From a checkpoint of a small transformer trained on Wikipedia: 1.72M parameters.
Each number is 500 + 25 x the weight over its row's rms, rounded and kept within 0 to 999. Layers, rows and columns count from 0. Numbers have three digits each. The size before them is the row's rms in percent of the matrix's.

# layer 8 MLP down (transposed), 256x64, rms 0.196, rows 132-238, columns 0-63
135:498487493532486532478532501527486507496532558480477475496497453526513461477517479518421512499541510546495500486501443510510518488483523504490496500502516515507492465518544475535478496497495534
106:457490491505483498519453539520463533513477492533535494548473530495545480477498503461479517511535510521507481559438496507535485534469521503483498514495514534494494501512509521501507529531481499
107:439515542535458543461492480508507513499451505519496481486496500498503482525466520532477481531496484470529527476554484498502500490491488566553499510515495520486474524503474468516501503496508487
093:471548499482535455529469514507504538497496519500517498489548531480474532517537526472529498528508502439497489485518490513497468514506539511474507507475479562497501537500477485469473530502522486
104:532549497460505476481515518523471482530510486506501509548511516520508499498501542486563447513513489496476481508458504485529485485509482500509508536452531551486494456489494521523507520503492454
092:523529516510538525488513514519524516534495494522490483470474486554502504513491479568509528484513556525488486513455498532501495478451504498513485536503459488502499536518531516514493496529489558
091:467517489510543468542481476470489525501466496498534537493518505493456544496477508515473506456470504458504484508495503488460465505526536485489477504503494447483493527494527487501508522479466561
132:511509518489476519459501484503474437455481521498489499524527461542466537490503447475507528527470497486503516484496519508463528511539488492523504474484478501540522503511488541541471496527521471
099:482548481511520521491443525501519475483535501494530477516501544494473492501558460468500495478495507514528495546528507492476472479476513484484512455481530483467486516512513528514527526501556520
103:501456492499499537483554504491530531496498523519486517571491471516527455505506491562519505507488515541480499546502534516503469489460512509526458549514501505489484511523494506524499477484498487
098:486531497444531540518501538503465510533516510479508497494483508472519538500539480516480571511486501483531470454481475527519502495463511451528492494491497490514507522483511511550512515470525488
066:516462462485532506475501533501484489482528478470526492474506481461534535520461515471509518502489463534491531510539512503478484513493512564459508517497515467504535533529512518493529483465522539
088:426517495525490474492542505514512503531514495519539505496496481459520500531482525503505448511462503508488518502486525543460486490465487511505495488541488483488458542493479553495545479511518505
095:493484518514523499496499508499508499537479499505498506526481515488475450487468522477500518474521504537511465562485539542543468484476516556487531502518503448459498493506514540502466489469534483
086:481470496504485491495562459543498508456506493503521529553501512515514524499483527486526520509546497500458535485502499492501493492505468488492465485546543509513474546497484505530495545512514449
090:458478496525518489493522484475505486520519523496450526539462514489491490526429499486523479477473505517472512500490501537493515490544482550484541485526471496520499469460502476461528481514476478
124:509504501507473525476510512523497517507472502529498562501480509521534505468484525508472523506494479483485534464504484516476499481473492534575471508505477462484477455540452523547514524515498492
104:505493503481420558462501519478498495515488465500546485503484464519521477511540467517473516491526463503514486491523471470516491521481506521478508488533494531486519511516485495477466557511527515
114:508491489517485475462491507511458518510459557505500515518457507547502501491457486481482486459534506529478509508473509536467497527497449494534518529494456496500526491497464497494523457468466484
082:544555506532483484529498519545467520509433562523503471492489470480506504530486479507539480512486473517474513471523490508483490490494477486494516482468497478490502524510467467506468473520486461
102:497497503540454478467512494508526504471489547545520516461465484475515442558444490525514455505493467478509521502510504518540499490498471526478503492514486535480494480505513490462494483491497510
099:467499507514429511474525508451477498503471489463460523502476439522518481508446490559519519492470499516507496526490514507513498502484479518504494517468509487498505511468511461503540526518472475
140:504480476508526526523533492543511496487486488510520457512516496506514516477527479473502482517503508540540476533505470489458479508529525517476494512506506459508516480551464502455458429524491481
094:480521499504503513514518497548491484516503471470523572503493518503512471497526501466502441535524501496498438540526528470499494546505478517483493522496522519465486445474528524507511509486512502
121:526494534514528530527547446500507556511456486514538477533502512516458479504518504488522447494489502529479491507507489501471483491527463474489561462489519507495515490513467513478493529487477507
091:513510525469533506465480482509453550512493493499477504504526543460519496513536542493520488518509481470456480505557455489523490461480440503529506514508495532486502504519512530517500519525512520
077:494479528514491498485490531479512492543475462497512473536524519481500512528516502530528480524514528497502508535500487466474421500476484505500487528476488527453486519467562498490510556502511482
091:525473509477508555486482515508499447499523495491506514517459539465500455504478477459524457518483517526484513565490491510511473506485506482505511486470505493458527449503540526514509527484525488
082:533445493492501522515518510479433514509488495433495502518508506503525470507483484527539486496496519520500565532449543483493488457506482499481511506514536497483477494493529478516528482516513480
093:509463505523463519514493556505463463530505483480506493470489501509489478499473472499501449481511513508472530544523508476493524531522494460511478513500509512444527510537528448514546505487467497
095:534511499491512523532503488513487505521506497523496513570501514517507504514459518500470562438505514524467512517441526516507468529513484508484453502515507531491490501513481493504437495499472523
080:513469494497555512536535527488525477517498504505437504487485497479493481505516508508514456508505522489495476480467498476523481496498502522531532500483462519525422492478545506502550471530518516
130:534513525511462545513516494505494477451512461497480487515443464510509514522474462458482477514520510534489519494463532519461481470531521495483514464494504500478520525536474505467478491544489501
081:517421496488472521494510512539467487508509461486532500509469520469502458505471503496507458518516504505483493538492525499499507514524488504488478464499487480469453470495560482516526554490483476
113:519427482487473465492499489499478499469493498512470497477467519488481528503453501483545429501480516516442504526486528474497514515474498472442537488484502518499534479496511492485500503490515510
105:519508489518515496487455523506504445458464456526484502471525501445460553514513524528512459530498481496479515505522517503505505483500513443477524502475469506491496522485499505500520493489515563
098:479502482485482487477498537484472543550507482495500514551504528477519512474519488480447500515514557480499471531476532505478498496482464554536492546520455493534498489486503495503514528498528503
100:470479482506484525506483496462507471479448495541512524505500507527475519473493483520491520515501513474483464550457513492511532494509471458471491541499488505517493524520508554516512566502550507
085:538467498495469536504511484500498498483508495509528500518455526458492475469500436510514533480535560487555493470525511513459504508483484498487508484486480508525458525476521519486479493506522547
096:522483475513473537460503479519467472480539496536466506518494473474463476532432516498514494499476522511470510500480503496501475489487500546513499447460546512469526507511516475506538511480528503
081:486460507445462474507541474510520494463508540488508526518484473470507518541499505488534458554457520480489503502468505517489525496517498507499503507499541517446511508512477488506490475443480485
121:527489492488492486483501492479506521486496482500502508498491484481495476536467508549507507463487505559503534478513514520486529505521463511490439527440537490520523493435558494480479500484519520
096:494520505484460495503496535475485508522531492467530524524462541490483461496532483512531465545490498504510474512496506451524507483520550510498489562482502475481473469519551525469516513503525488
122:504522490501518505462499507484474473476524493478441478499518499518482530485477515525525557526525484502510549506458521554519466505476498545494557490482502511512488506499476536476497464536518507
093:509546531502494471518524485519472463528484528495510504467471489508543518517476508477505484489477525461449450525482518482495528503531511472508483480512470502470482457470479563476530486506486487
127:489497490507418519460517454515564518473464499502487494502492519494544485455508497478523464517484491528478483511473516519510484505513510488472486509505502504503467453484497523461523526523461518
104:540484497513491518486517483513538488483506521539469516530489404477505487469490514488484487499531523481537503509503517515481493492522550513464536482540508498489477495493520478504544463538494515
074:511471493475520514532519510537555513469474506515487520463459479498543533517491513544468543480515488487485504479471484511506536487508504546494510502466518459525466517519470491476470456514477498
086:507480548492510458473458515478489529481507457512491469510469472512482494553468497517536509464513490486478521462476449515500506518504471506471444497489517477486490532474486482465503516522540493
101:487544490508506490497521511523509554534528451473482490483524512512474476464534502540483492526496463534523491472539487514547473508517533500543494556490468524493515478487500501462531516508506509
079:479506525472464501498473527504539469467482447443511490500515540515501519542498531533489490517482505527504549523516518470512538486484475456461495530514494492480478501534477531517535496492522507
114:527548509499506475503527465520543444504504519507483528504539507495508477520514418494473471504495502501502527474511490463506503513483488495499525502510533505479504521543485460484472550497450509
081:553493542509525474479523518532548501494529475499508526500461473494449519498466461498486487510512494491528499531470517479502499537497501474475495457532490510476479478535489489532487447479477537
122:491557501505507528469527507522490477536440531447512505522514506522551464512536511566485512486491491517497491478523470503502496497495481437491493536484484506505514488487493500513541533508490489
089:508536448531508517474492494486520509490512479497486476528513489504515487481524506526441500503518495504516470482481455530475532556489518520523483478537464476529495565517459508505491504484460524
126:489529506479494474542505481487474495556510489483512467499517467542485520447454547455523531505507472539490494497515452515494473514501436512505500514513501467513552509494500507507498493504519481
102:500486540494497525495529497439486499508472478496500480524485495501511487533492498463500523491485498469435455513488525518486510522530464510481464509472476500479511474471463518463462462547480464
112:514494484471478474496539492519526508506500499462502506505501467474478548463476480461455491535473484540504496463532513520500565499549483488525525514471511505514488441483476507467486497515491502
105:482455476506548539489519506494480496524462501510470512504508508447464506491501507487506506446502481520505470506503485493544507444506530486478522444513499448498443510515517467485515480494499477
120:487520499483504500484507505497461493502460477520469536522516492496470528530509572491516467522508466504471468480493444506557537490553466486484517496493500504508505489450505503493495520522458516
099:474498527530482479511528431475527459520520492456485519498482552469506509488501499503496474524480517495495465508515454508501505553502538488550474507465495498497513489496513525482466480541464493
105:501459525454502494490443462511510486489503502509495459513509506517477486509451510480512519471496507469516512495530466476527511513527509516523493483498491482549480510472512475523497465425558484
155:458496486555471466494472486489563508467497460496491537465460514506505539496461508518466473466484496494530511519481525489491515517510556509480489530520503442486472490511489498477517498488499499
084:477468512522516515499538490498505492506501447530502500570502486508473484522489463470462527481522489477478491499493513545493476510524524541509484470538489523478484525521476524512450464519475540
129:537513515487540507526547498511479499501508486489430505492543485508497505481493519523523556467522538514551452485520496491481498508477548483469504497505506488510511500483504456476465457479484491
094:492475522454517544519526494524496508486506450496530480500519558492534488508502481523507512506518476501503545462553471530461486469525491482513440473501496493499550506506501506519482502523468523
080:542506524518491480545515522477498475461558515503505446525498503485492510514466495509535463491515498464467495487537491523474533502495506522469468504518535534526520471467464499485531466502493535
092:533449478461483513527468523481513499559545499493536500538484483497499464519499501526565470506476511503516537520519479524478492475504470532489508496444531514468488483482518519514508508504492485
054:553488544487490515528560483511466524489507496508506456498478463466505534507520471492497470496486497483452511526536448515475531506514461530491478503479516521506484493473488480508536500477503453
081:491489525497497510524474501514501467514485544468456537557514496515525494507511528578508468506484527462474510517454517523522528466520488490501509518480495513476465495464503485523523533488495466
082:472525529494519443498505507529501470518486523510509564489537501487455475488487524560511506475513508500476474490439501490539501479495507489521534502517506475503542496487500499484466448526516518
100:490487513535490464496540502519523530479514518537522511524503530491567500530484494467519484441485457458497528490509513504527463537492466489525524501504481509519514526488465530514518551494494503
111:534481476525452516450495460517503525505516535464483505518487513495483483491483519477504484512549462487509475503530489494501503548521436518519481457483523501475537481533518465495487504493456497
101:485480521463538496524500534506503467483455507503504452496514508505498493493560501486539533516510462516551486515526479495526520472496481474425483510505491531516477497452499536493504518503526485
124:515517489500503494472489478498547442512559507513539500488492476506479447542512512478471487512499537468503522500530531486465513524515466504502501476516538518471556552500486504496466502483505498
099:467514550540542520497507493512521467481517507505470478454496525512500497481514473513502513535530508455548498501501501522515473517478507478457460450485474499506464491489529524510550499460511523
110:496505491569518493481517518513519515446533524482517475553515520493534521484497494492510485514477492470506500531476490485521497501465508488490469488593527506461500517478493487501475499460475513
083:525523520489481510552516500546496515511517530498501469527516487461457487484506511489502477512458497509469532481508492526520524473471502497483500518492443496498517473463485465528552528441527477
095:501498484494530473487458502510510507443487450456484506467542479450506519517470492485486527506476505523510516511498517489459553537491498539499482480525484471500534557480486507509479519500484471
080:518461515479499470457490511489526499524520504458480535521491521503507474515471512513486492534482490522524496527490514474496499469507484524507451553536489475494479510545468534456526438494510467
102:553475487477459545489522524511513489490557506499483492520545481531496482526512505485501545518452479536518529479522483488502510526505509473474523482512535492505532464471474483522473538516524525
075:556466483489527484525482532550490527468511510500475523491455490490477533486487502504509455508507493462477548483523527490468523499461496500492489525531513521495517505493452522482558521488533487
084:498490506501462513500473487431489496482491487488464493516498456509506490475474458468522477504511528491501462520490554489502529465511482516502508486480486500452509462507564482485542507455499471
090:480513543512500531484509476509561506469518457499464513478501532502479474540532524479495508528487506519528541514513486472482521548509520522538516531493514515482519506473509506492513506532571520
102:487462499512448503509552489497512507484514517458527473522530439482496472505514508485519486508511496523448482481504485494490485472506455536460478520480494518539527541503473524458530492515482522
084:527516470471465490492489531513492476484505497576502478510507505515526498535531481465492464491476503514509472500513499545506514464460512477491524497513466517548513500464515538512536526511499441
091:504489494536531498500497476495493467473474512512533532474508447494473519512506465546486486492528501467492551527454519481537499486469488511497500530509534478448492469490479443512494534484528509
084:512497453551492486474483473506463516443508464494515516469515510473539506458490538464515468492493507511467538497444519476494540512489482498478495506476493473489490438473476514485509504501492502
103:476520488481477529497512487500546501481526539491502499434500520525517501545487546497511516495508502458498498470518506529538486529498506499549518513447455497531526499455501509496516452508477524
106:485480479480494491547471530477475491491467538524516488495500510475426509537501537508474481453482486476509476508491501471530508485506479510487504448532502496514520544500531485519518487441487519
081:475496530506511461532478502455489525502487468523505509502487506495490506495504490512501465483486532467485507495516449452533471473502502467543449552497509460468505468511502498512512526524518435
122:545493508522512502540548495476523517504496506497513469479511526469509475506519507479526493505535512504539490523519448552489472514544499506528475440490490478551514503477516524473507480543486527
093:477523495531540513477483473491488492491493497522478449501474491494474500547516453489540506498529512513461508510498564492515511482503488489479478486495494441489521509536506508436469482502474547
089:492458470489493490512485562483499487484480498493547485492486476543504466471494508493547536515549512494542539527510483543500515504487496510488476487469525490478494493506554519539516503448502482
077:517448511484484499461504475515495505494511481512502539523490515563522503461457542533538487488503506528475509499526528482538463488484475507530477546491526475491457495466464500504537501491509483
114:453519482514469479511464519502543461487517444511485531481466481504505549517442495491474483487511507507520517514492529456480489491496521523539475517526482491460464504535476493490498525527471495
107:509508521466514481499519482472499467501536510460503473454460504501482513521511518528441498515520479520479564460513492486495466495473490445497502514460507466534525513492466514519498510540517517
125:498522509428531476470498469511532502497500515527470475480491506511488512462526490470491509559519498513479499493517459516527532509521467488513555498492485505502509529541509513543503553497463486
085:491504531494496488513546523522472478533521497518557484501468486473546474527504501520529454494493484479482473512487506528477537553498530474466500519507535508508496530512454466475496457471483490
099:534472504444447542465518506482541471484504504495458497500514508523516499504508486483498514452456519486504500480527521489520478461498477499477499513473505521508531501504513479494450482474439542
099:527515482482502479531483500478515506480494456495481521509512492529492539481476505506486500431510524499515475498489519458512512562515569473472518486524480465493459490497509488482463450506525494
094:484448483545478498518531496505482500495472500527510528535517499451488510502501505535555565515513499532494529456516506533545529516520484517489499525468484511490510524495515443476509518516491510
092:478485477582495491475517490469518513537477487538504518521502483484483461499502460505487559505527537490510503474483499532498501492525495482480537496525511513513484479505492494477518447524442531
123:503515520498490541530499511458484513479511502537494488543498483539490454533503517541490502412523537517474521508488520523520500472463524516517515510465493522499496516527506488503486486442510495
109:491481504485504528506483529496468473512552473504465536539476492515516479488551473506471502528537526488532465508465545522520528502497523489484495503489522527485480495509554513522536505549539496
088:521517487479557449507554524503480447489516532495489512520486514459490471528496482497541461527481491545488510486474491492523529497505481498484497509477490487454469451491460506499483488498460498
106:500482483492479511518449499493524505466551495472490470499516529494509504498478515447551476479545483530488518519519502511506518541502541502468459503490506513500504482475537515481487438534544497
# layer 8 MLP up, 256x64, rms 0.223, rows 133-239, columns 0-63
106:497455508484494490516496479496521505520538466506450526514469453457510516532505511483503472481476541536472504498495496474480465495558502467500528482488543489501489543465523479487475484523459491
090:521459504500497517520497476526521434496469492488449498506499461508522486536503491501451495463542482496474494429463475531485496501505509497517496515495504486485525475544507510514517522495517556
094:497468467535451500475507499532492474501489460467492523460467470495512516503466512479505496484472488508516549485526493476463519467480516526495515451538517459508504514546485485495533514540513531
107:509494504548499531447534491519497534499474518522509503500565499528511548493510459472464493515457512454517494492447514459500518488517501497546516473492526500530508502547508511482504514493505492
074:463473506465509541476442528489476495497488502503469504543555505544540552484477471443496500513508533495504469513510503506527494463553486506487502498502483492510504520488519505510483532538503492
093:565537500470488508522445490477493477530513523493524510498486519547539506477521524484517467525495516534501526529485492500483431492494519494493492508511509519528509508515480528512544531557497494
111:519479474517497523526508536479533495520522489497444482510511527473519502534515513491510441494527504554532466510502434510532492494504511529511518494517483484489489499509568482481507506507494553
100:501446493491533492457531482461528512504516489518497532559511466524525478478489497469541517490530500479492465484501530537535472507475531494506509479465533492512506520486538502535457487469502513
114:534478518492488545481504475486519479514498517506519560465521539519513473486496498511522504500457536511489460529505517475503538511495528473513508455486522512488455489531481544544457466485511496
101:522464533424513533456490500483493522491500506516459501524496523532477513508488471452509522480534514514429489498500482506532489508520518461535518489492531495489531531527531515517485488485499495
081:540577502501499512500495457481486528483553526476519447504520486516561489492498535526446477501516561487483488496496484509517487477506493496514483476535484507485493491504500533481508516503505473
103:516534502499498511497506502476461518481534514480507475505524512497516514463544472501508517505543517479524502530496458520476517537478508548457516513485503564485522494471515426490466477512492488
098:483538468482502476469559460512498505473526522537491523507546491546530485520510462521469494497459521531459469488510512460460523483484509498505463537521510523501475499491500464507487510486477504
123:512498515491534501460448486510492472509508557497538471518540473509527542529478497465536488492499497505458488517477505476496506491453520512495471489524485505496517529528481551522510447489530525
116:486504492550514457491488520487493535517469532494500504447509491504480520453519463478481518482542495530509472491506504529467505546499476582488510496518483495533507504499502479471455498473515510
117:471471431540533506534505499505502536478487532525485489475486509487511488498468487515488475520512481548468473470491525469512553501527503461505521520547466515492475551503509502511527507507496522
090:504499469539524481496501494547496501498486541514521486507503498510506485503501470511520527464535471496505516507517529491516498495502541501517540449459496484568443474559522515534481496464507505
110:511487505486511527500539484550462524492496476540497462553473484485511490501480527517457502449513528536546513485509524504494496499511479480511473501490521502506487541482506518546486493434482534
078:491502547497545466486530492502456511547534525506497542502493477504507490532464518500495489480513530443472445495498467494521483538518529511467516496475489522473515481485494453479488505490480463
095:484525482459505514521522480529461527497481496527495529508449504504501514512496491489456556481481506480542523532496459507502503528537510474501464476514531492486489514478519452481491510542490440
103:491525537517498501546500463487509500500508481481493518461512478493466482504458538511538468462463497520537511504497518521466448534491485496494527479534489518499469511508445524549469520520500474
126:544501475531483494501483517479482505478466454478503473519517505453503529483493516496490514446537494533441513502504517521521488525528484496507491497557519491519447513556517500487486498492494545
096:460554506483496490505466472521517514486488519504526475480524506508503506463528520459471517518502460517558451481491477479501522507503538536526495494493515494520446511499485479500483521431503521
113:502532502552527522486503491543501499513525474534466494477485562466523489483500509476488479509513489493514520492529475472477498473501539476483482526507501556442523476506495528542470523512535509
099:494431477536479471503493458554473459524483514511524525501434454478541500503509498504492544471488501501500523513495469512520516487493507518463538508516515492512487474486490504462509475496512527
081:480472487534490499515533484525514468488489541490478501507544529474508484519494491499535494531533518485512473471524515472514466516508504503482535462542485487501462521525520464429490461459481480
089:466535511529497468503525467481524503514520511537533492514511528481473516456505548498449562455462483512481485486476529496499500551518515500514510487484490533514490520482469499461493535495494522
086:529521497527512518480539490545530489518479528520492496480521519498517496551533497538522507504529485483545549523482496492469484540493496455516525491490524516519520480542493556516519483536528524
086:493492493452547480480470465494493522465471499536487522518477501479516514488527499421474477519542505497518522507508502527480539464529470482499492510468542513486484504514510490486477504531550481
113:482504500499494483467476510535495500517515527517479535478504521555507542503437497487526502531513485504456498475503519487501486522511503478504503478521483502499529487523485565547506498459571523
094:510552509537466504516478501492494516456497502452523488457513464512472490516483481504488511497560539464475477511529535488479500527515456511477493502521469525512457535526482505524486534480480515
122:500493505512499533519531449513459476491514498491494514511524505554511480476496489475449498551497514496561522508494449526506495488505516496525500505502519519517512552474535464505539548473482496
092:559528496500484522488509491522473474514501557487519496499517496513478546512480485495485545508476460477484489513480490513510502503509496512509533465539493546534522506536528421540499507483495517
117:488544491474553499566496521490486525479490473485491474475474525527519531514547526494511473529525509494520490471477477515487485477488501513507470501465443511510497532516503496492439523531494525
090:505483503511504530526505465483509515504479513548532477517482458502547493469450499523479518494485501498530471474438495467479501474497536498507492525462511466504477531479520475460450491476520477
103:489515516491500513508540494479489505522463518500521487490555535525492557468522491525494498515491526489488486507476491450491486461532501509517491496526470523516449514483443497457488538545532478
102:541533488520454466487505537491481546494482535528500501521485428531498528503471518497500461481496461549482507484492515494476518521493519513468535493517541510463499514503465483523500499468485517
079:512549483502495544513489488486508500505528505470472536530483471520495533506499508496487522496433567555503532451506517478486497500490478489512523491545472508472490524482470493531488520472480483
093:459507493530485527539497478488500490465505460529516488486477536491525496493532521479496488564507520548515504519526443545501511495485501511536498478525520518519502542505483510463489523526447500
082:528430501509543531468525498535531515492511498479509532457486502526514505504537522442486535483503540485527489509478487489496485478493479542505521459543486523503495508503529523488470462507527495
118:522514528478514495528484500444474526453496517520527484511489511500534558477501525525498498485526508481484469499493491489515497506530514481416476481467492515464500478473521477467459502493537510
094:510492458514490497515493511483505462447488486490515513483471501497468517506526511507479544481524500504453523440507485513477535469476502464463475484534541520541508549477491480519481536515511466
119:509479493495477507522494502525524478509469521479502494487518539478492481503492514496461451499499492471502492555564479503504511543548513419492517482535517495544479474510512520490477531490506519
110:487491490492460493509515530502525499466518489534485519498577495501463529481525476482486533466502475517503557498496480468474508490498502539468511525475527518539530518498531447496459499496478515
119:532463523518470471467542513466525496494479507487461518494483498517475499466506530486487482466473556500513524543495485492480491446516526533503508526495508491525493470461495553493460510535511486
106:484547503479457501510476520507491521447492459475485482499524507511477516489492576524470468512495528495491497505491559465507526526516485514497497486522512514526454512547485511520520540511485525
092:542542496488508565477456527499522455504491496505503534484502503536533509497516464525484473528488516491487463523491556480513499503488510520571534487473480498520481478527511531503486508487515508
076:517498518521512530517481476469484516527473485517513467531543500509512491501532473487465533448506521465481461477484447474469508498512512498502523534543524477511494460497566515487518506479505524
090:488454482511493541520484467530481447462474498502519559523477464509507469524489493504507485490515527484442503524446487478526484495477514514484515494512540516486520508530468510523496489495522452
095:491526503502542525484462466491525552494512511518501514478466530457499471525475496485509488506453510455478505558518498511526493547513521483475516451482518511480501477471531495462457495514510489
110:522522445483502499533491505469493530490460500505493492481515475513522534423506547499508517463491527521501481495493507476507496483517508494474509539507467460505498519458528527493489483495512427
079:491497528471532515514509465464487455458465513543484486510501491498520511518516510528483532475454537466486495478509535497533485446469508481505454511468485491496514509459509492484495511491443469
105:528508507513513491506506468483444551523526541510516493512458480474486496484436478480504444518492484493528448514472496463483500497531544497515491488493499528486481497530475530510488493514504547
102:559501499509493521485473492496503476493522512450496489504494508524548488489488482486499470505503519463503507555486485466550527513455458488486496514499514441503476489487510557482484531451495494
120:486494478522490545508501488465530496417456432493479512529494512514476499502489494523489482483516528519493523535453528486504529521488508470527492497456529504507450492491507489505477512480482513
107:512494521521463512523531498496501497479492529527471509499529506488464485449497486492497535533516493532513524526490444503457474488546536526513508452460498475504495473508516484555524521472534481
093:531530543535495493479565490457508519497505437523462467509492523505496488516537494485501466486490524485474495455493541501541500509465511516490509491531494473504488475472496516443486506473494511
110:516544523521470462514502479475497495478555498507529450499513505512528501511489478499487502552530504505516529517487491509468503537552461499467441511471501518510548489521521492528486509515466525
096:527463532498509506482495456496490502477448496496503505523499491514528484457476553505532527452466542469499519517527511484498539496511525481460502494516511532507486489478470533479489543547517471
094:516556470504479498453527518491476544527499523534530489484513492489520526484472476473510531497476497534504495466481515464482498492508522509493562481488518487504536489559491474530507506471536538
110:527520479480523489530534533476457491522502565508507506476497489506535481474476439475496508523538492512456499502488513505472483507464464512512489476502494521455477500515474484492487500529441472
186:480523494508524552485502486520500550500522494519491482523455526483487473525487464491454481492550500510520537535507477521482468538499525506488475477506534560485522514499512468489463526530490482
106:534495476522477457525441516515495527496518497468516486530531502516492532455471569484511482511521482478476547536513510484464501529499521484478508489493493503522468478500479520540513504463526520
115:497507502499480520518499501491541455506476492515513527488522495526530512501472517550502502496519499499466481525448526451492541494515510501516544482513470506558457475529503527442477474489484528
084:489515512499487511465505482529520444516545516504509542480464527512534501473477515525461487487503537470497492499487527458494485486533534494514547466518519500470488470534540499520500498458531464
090:474502500485519468500478504550521456493496512501475543463462486505497521504506514527488538478443501454551485492509499494499550507516498480517526477489533459548469491506479499506473540505468504
086:497494480502497491542484524503498489501486500541525517468504502497485530505480503468455488452496525469515544499490583448558491499517500540488513478526513534513485477502534487491508466515490484
075:504486505500533529464508466508519482481494484478526502494525478531536551452514498513445515514511507436519492495491527501501486486468475471551490478520483485516527485522522516528482562518488519
085:519503472497508560458459495532519523502500516533484508495499496516524537563500460489539493502515510511487448525495479522471492489476526493512468522485495496530494504526526504544448462507468510
064:535522521524490557485460469457475513482487473453491491466499514519496538483465495504478536526498497490510523506545498500496483505468479506517464519517514551527529489502523497515476517489568495
125:504495511491499499525416496501527475486476519494483496480435452488531478504550488493477519445502509481502506554482462514495477529514475510495515497506515485473462491526510489481483526478515478
104:491433502470495547492516484484499507487496492462467478487498527514475443492534473478471508497524486544533478517494480495497466464515508504494490510489478503533481528534566484534462501503492525
114:469476479533518471500515446506490471512518539477475562508475508486479520497494506512464470475500547479493442499494518467519456508525507513540569469517507478503506491524511498502507506491501499
109:502488500476490524517486513489453504498459508497433534505500548504519549494462502538493498482497497519484506519471511488532489461510512478469524570495469481469500474507515460487522517512464519
087:497471518522498536488536486482508458480447526490515509550504451519487526478537512497479513490509496468527503454521483506517491457529490468526485496484490476562484473532513478483527521527491477
104:474512493478465473515494467508492454537533438508487510453487519477500499489497500540465499487507543500509512485513527453518452529516520497492534498475483462529499475532514470503489535517522468
071:495499530557527484510490479516469488501510520506508539513476481493538530466470463494529480521536514462505466567486514465530499556489524504507526490529499516454471490513508521516473489510492516
111:520546522463504504484472466489518467513499514480453469504509534497480502497539502539487508498527558535548507580488491472527486514512536524510477483496498507474501530508524490516506526513490480
079:552489498516484502476553511496527489507491512481461482468434513475470465478525524525474513485506520503508496513507461527521505492526477502487463488453501492508470456467530508469478506487546474
079:523509510508509533505498491469504497516562473478448511515448459556546485533492523508504490513501510503504500498539503502484539529509482489495499462520497508452456506450493499477509482543520500
075:505519511500477491511489441480478481504487515471517478517506448482510522485518522510490487463478531484573452502490435485481485510499534512511495508477501447523534521541505487506500537511494512
097:467470514501517519509487473526541467498469445501492516453516496507502513500496559515509457522534497461556512494535502502490511484462487474506548532495478488492490477521456537469483498506498503
085:472516521452540481479506485498480509472555490538475481525523551558505470494533477478504469535498535478492484497524492479528500514504488522512464481504489499556484477510482536487467498488507521
108:472524479565512518493494501498538477543516441515502519454504494520485471496513507510467481497482507501482511519451539476521459513524503473506491525482483519532443498488466500465506511503471472
075:527511485507498535467496489481534494516502472471500525532502484527515504488501515483472546446539517513571488533485511493452508511477538509451509517506513520504473504448501463492485492522529480
082:564484509490518504475489506488483516482501505489453522507490455512508497522497507494479494481496491501470553485482503488488507474462484498483464547503561529503490480447456510486469460472545515
093:493567516481505514492505489497531514518504502483484468483487458539503566515537461510495506474485509485512458492480536496505478519487517545504463476507507515475467459481506480453468482527522478
107:533493521511448548433477536499486461511523481491468499465494515506515488516509474452519487469528495512521467515524489508488482540497524535499486533480510527515547511505485467497477455505493505
096:525536518496489514504487480488524516500494527465514475515464507512538502505505464529482507552496502510509552548475483512482499498514533450482491565490515510496514462507485522472469541541540491
080:526516492505454514474483544480457494526512486507458497504459510491475487445538485509501510519549546503491497502553495484475476513481498486491506519490510533533475524504543475495522552462504501
114:477557481504499489485454486476498487482505526546467504507487476487488523549510494496490514521509455496495510514488494442526543489473470463479494543451486536467516515521454485496471506497486514
104:542506457505503535541515469502540497488532478468482457537529479519483497478497557497482486516512506494530506517508502481454499496480494499501485489523507516526496460459522519503541507502574489
106:506542462494542517493486486517537494499502518483494523487547511472510521529459534497496438517505541482503470461542525504506472492482508508504532497534482527492530526498494516470436508511468494
086:517517517521452532490515551485511503543488497471472525514514489529500470506540487515475541506449519538496487482518529462511511477514485507484488499528549504484466477521530512509440460486497491
117:511514497535515495476501521443507538488521524477502504431514542513504488476467498446494493523512483511522511517519494510466497483472471523502517537491456478524494517508491529444459517489468527
100:489525470508512561536480501487505529448458535470499494560468493509513454514496509504486496504485495498523464568455496473510518495481524505497485486510519501502471499524508503457469477468504496
096:497532525499491509505522505431469510497498470529475513529525573518528494525531532548484505509484486542499517473486506462473482472494544471467525484494505522501518455496499517492508484530500507
098:520480519459525494498503504496528455512490494466452508492499521557481538432530527495501512475519527489506498514495464498507524483473496522482458474529514510505525500523525489504478560547503482
099:534508503499514527506485475493521501537511514506537509486498512492506502504478534497509474491480495519561554509534481511521485489503553468529512465495445483484483475509472535562521503492553478
093:491466460469464491539512484481516479501462519535473495498498482476459503493478465504521472466513462504486487490487504482470494483515506528546510537498504508547457456484464485521450482509508541
090:488519493513512482494491541499454469508500506520477481520470483541533482491514505520485521509514534529470516500517516502539511444441504535516510501534522471464488507554457546516526480485509505
090:552498465501433490544483496503520494509484486461477488503497512460475499487484539488503471495502546481494489538491491507472483504514506496485508520482539537498465484463454497508427521484495498
118:495544486462543539531532472482501512492499519536510502517498499493478487496556497535452511450541520529473481486515444514515492464498551514520482530512513538484484488478501494502495499494467503
099:495470497567505457488507497467530520468481560517491513488518504486515514488434518489455461452502514529477515502523493474476527501501543527505503503534509496476539503489509478507468503486485486
101:518510456531487483460454505508536516472499454504495505465527483500490576502501505454473521519496518477510504479511537495454506530480469496472519473516501505513507508516507525463476552515484504
117:464523497516531518513475491497509486524447491483510508502520527541497507496512510515487543520489478476543469509490460457529550476502525473510482502513480445477454466548479528506488534500507489
108:505506504486489525492497507475517531525499510527478502512464511514531478523541510462473527496473486511526535520506456511528500461528498464483466495482472543481538473494476528515428467463519506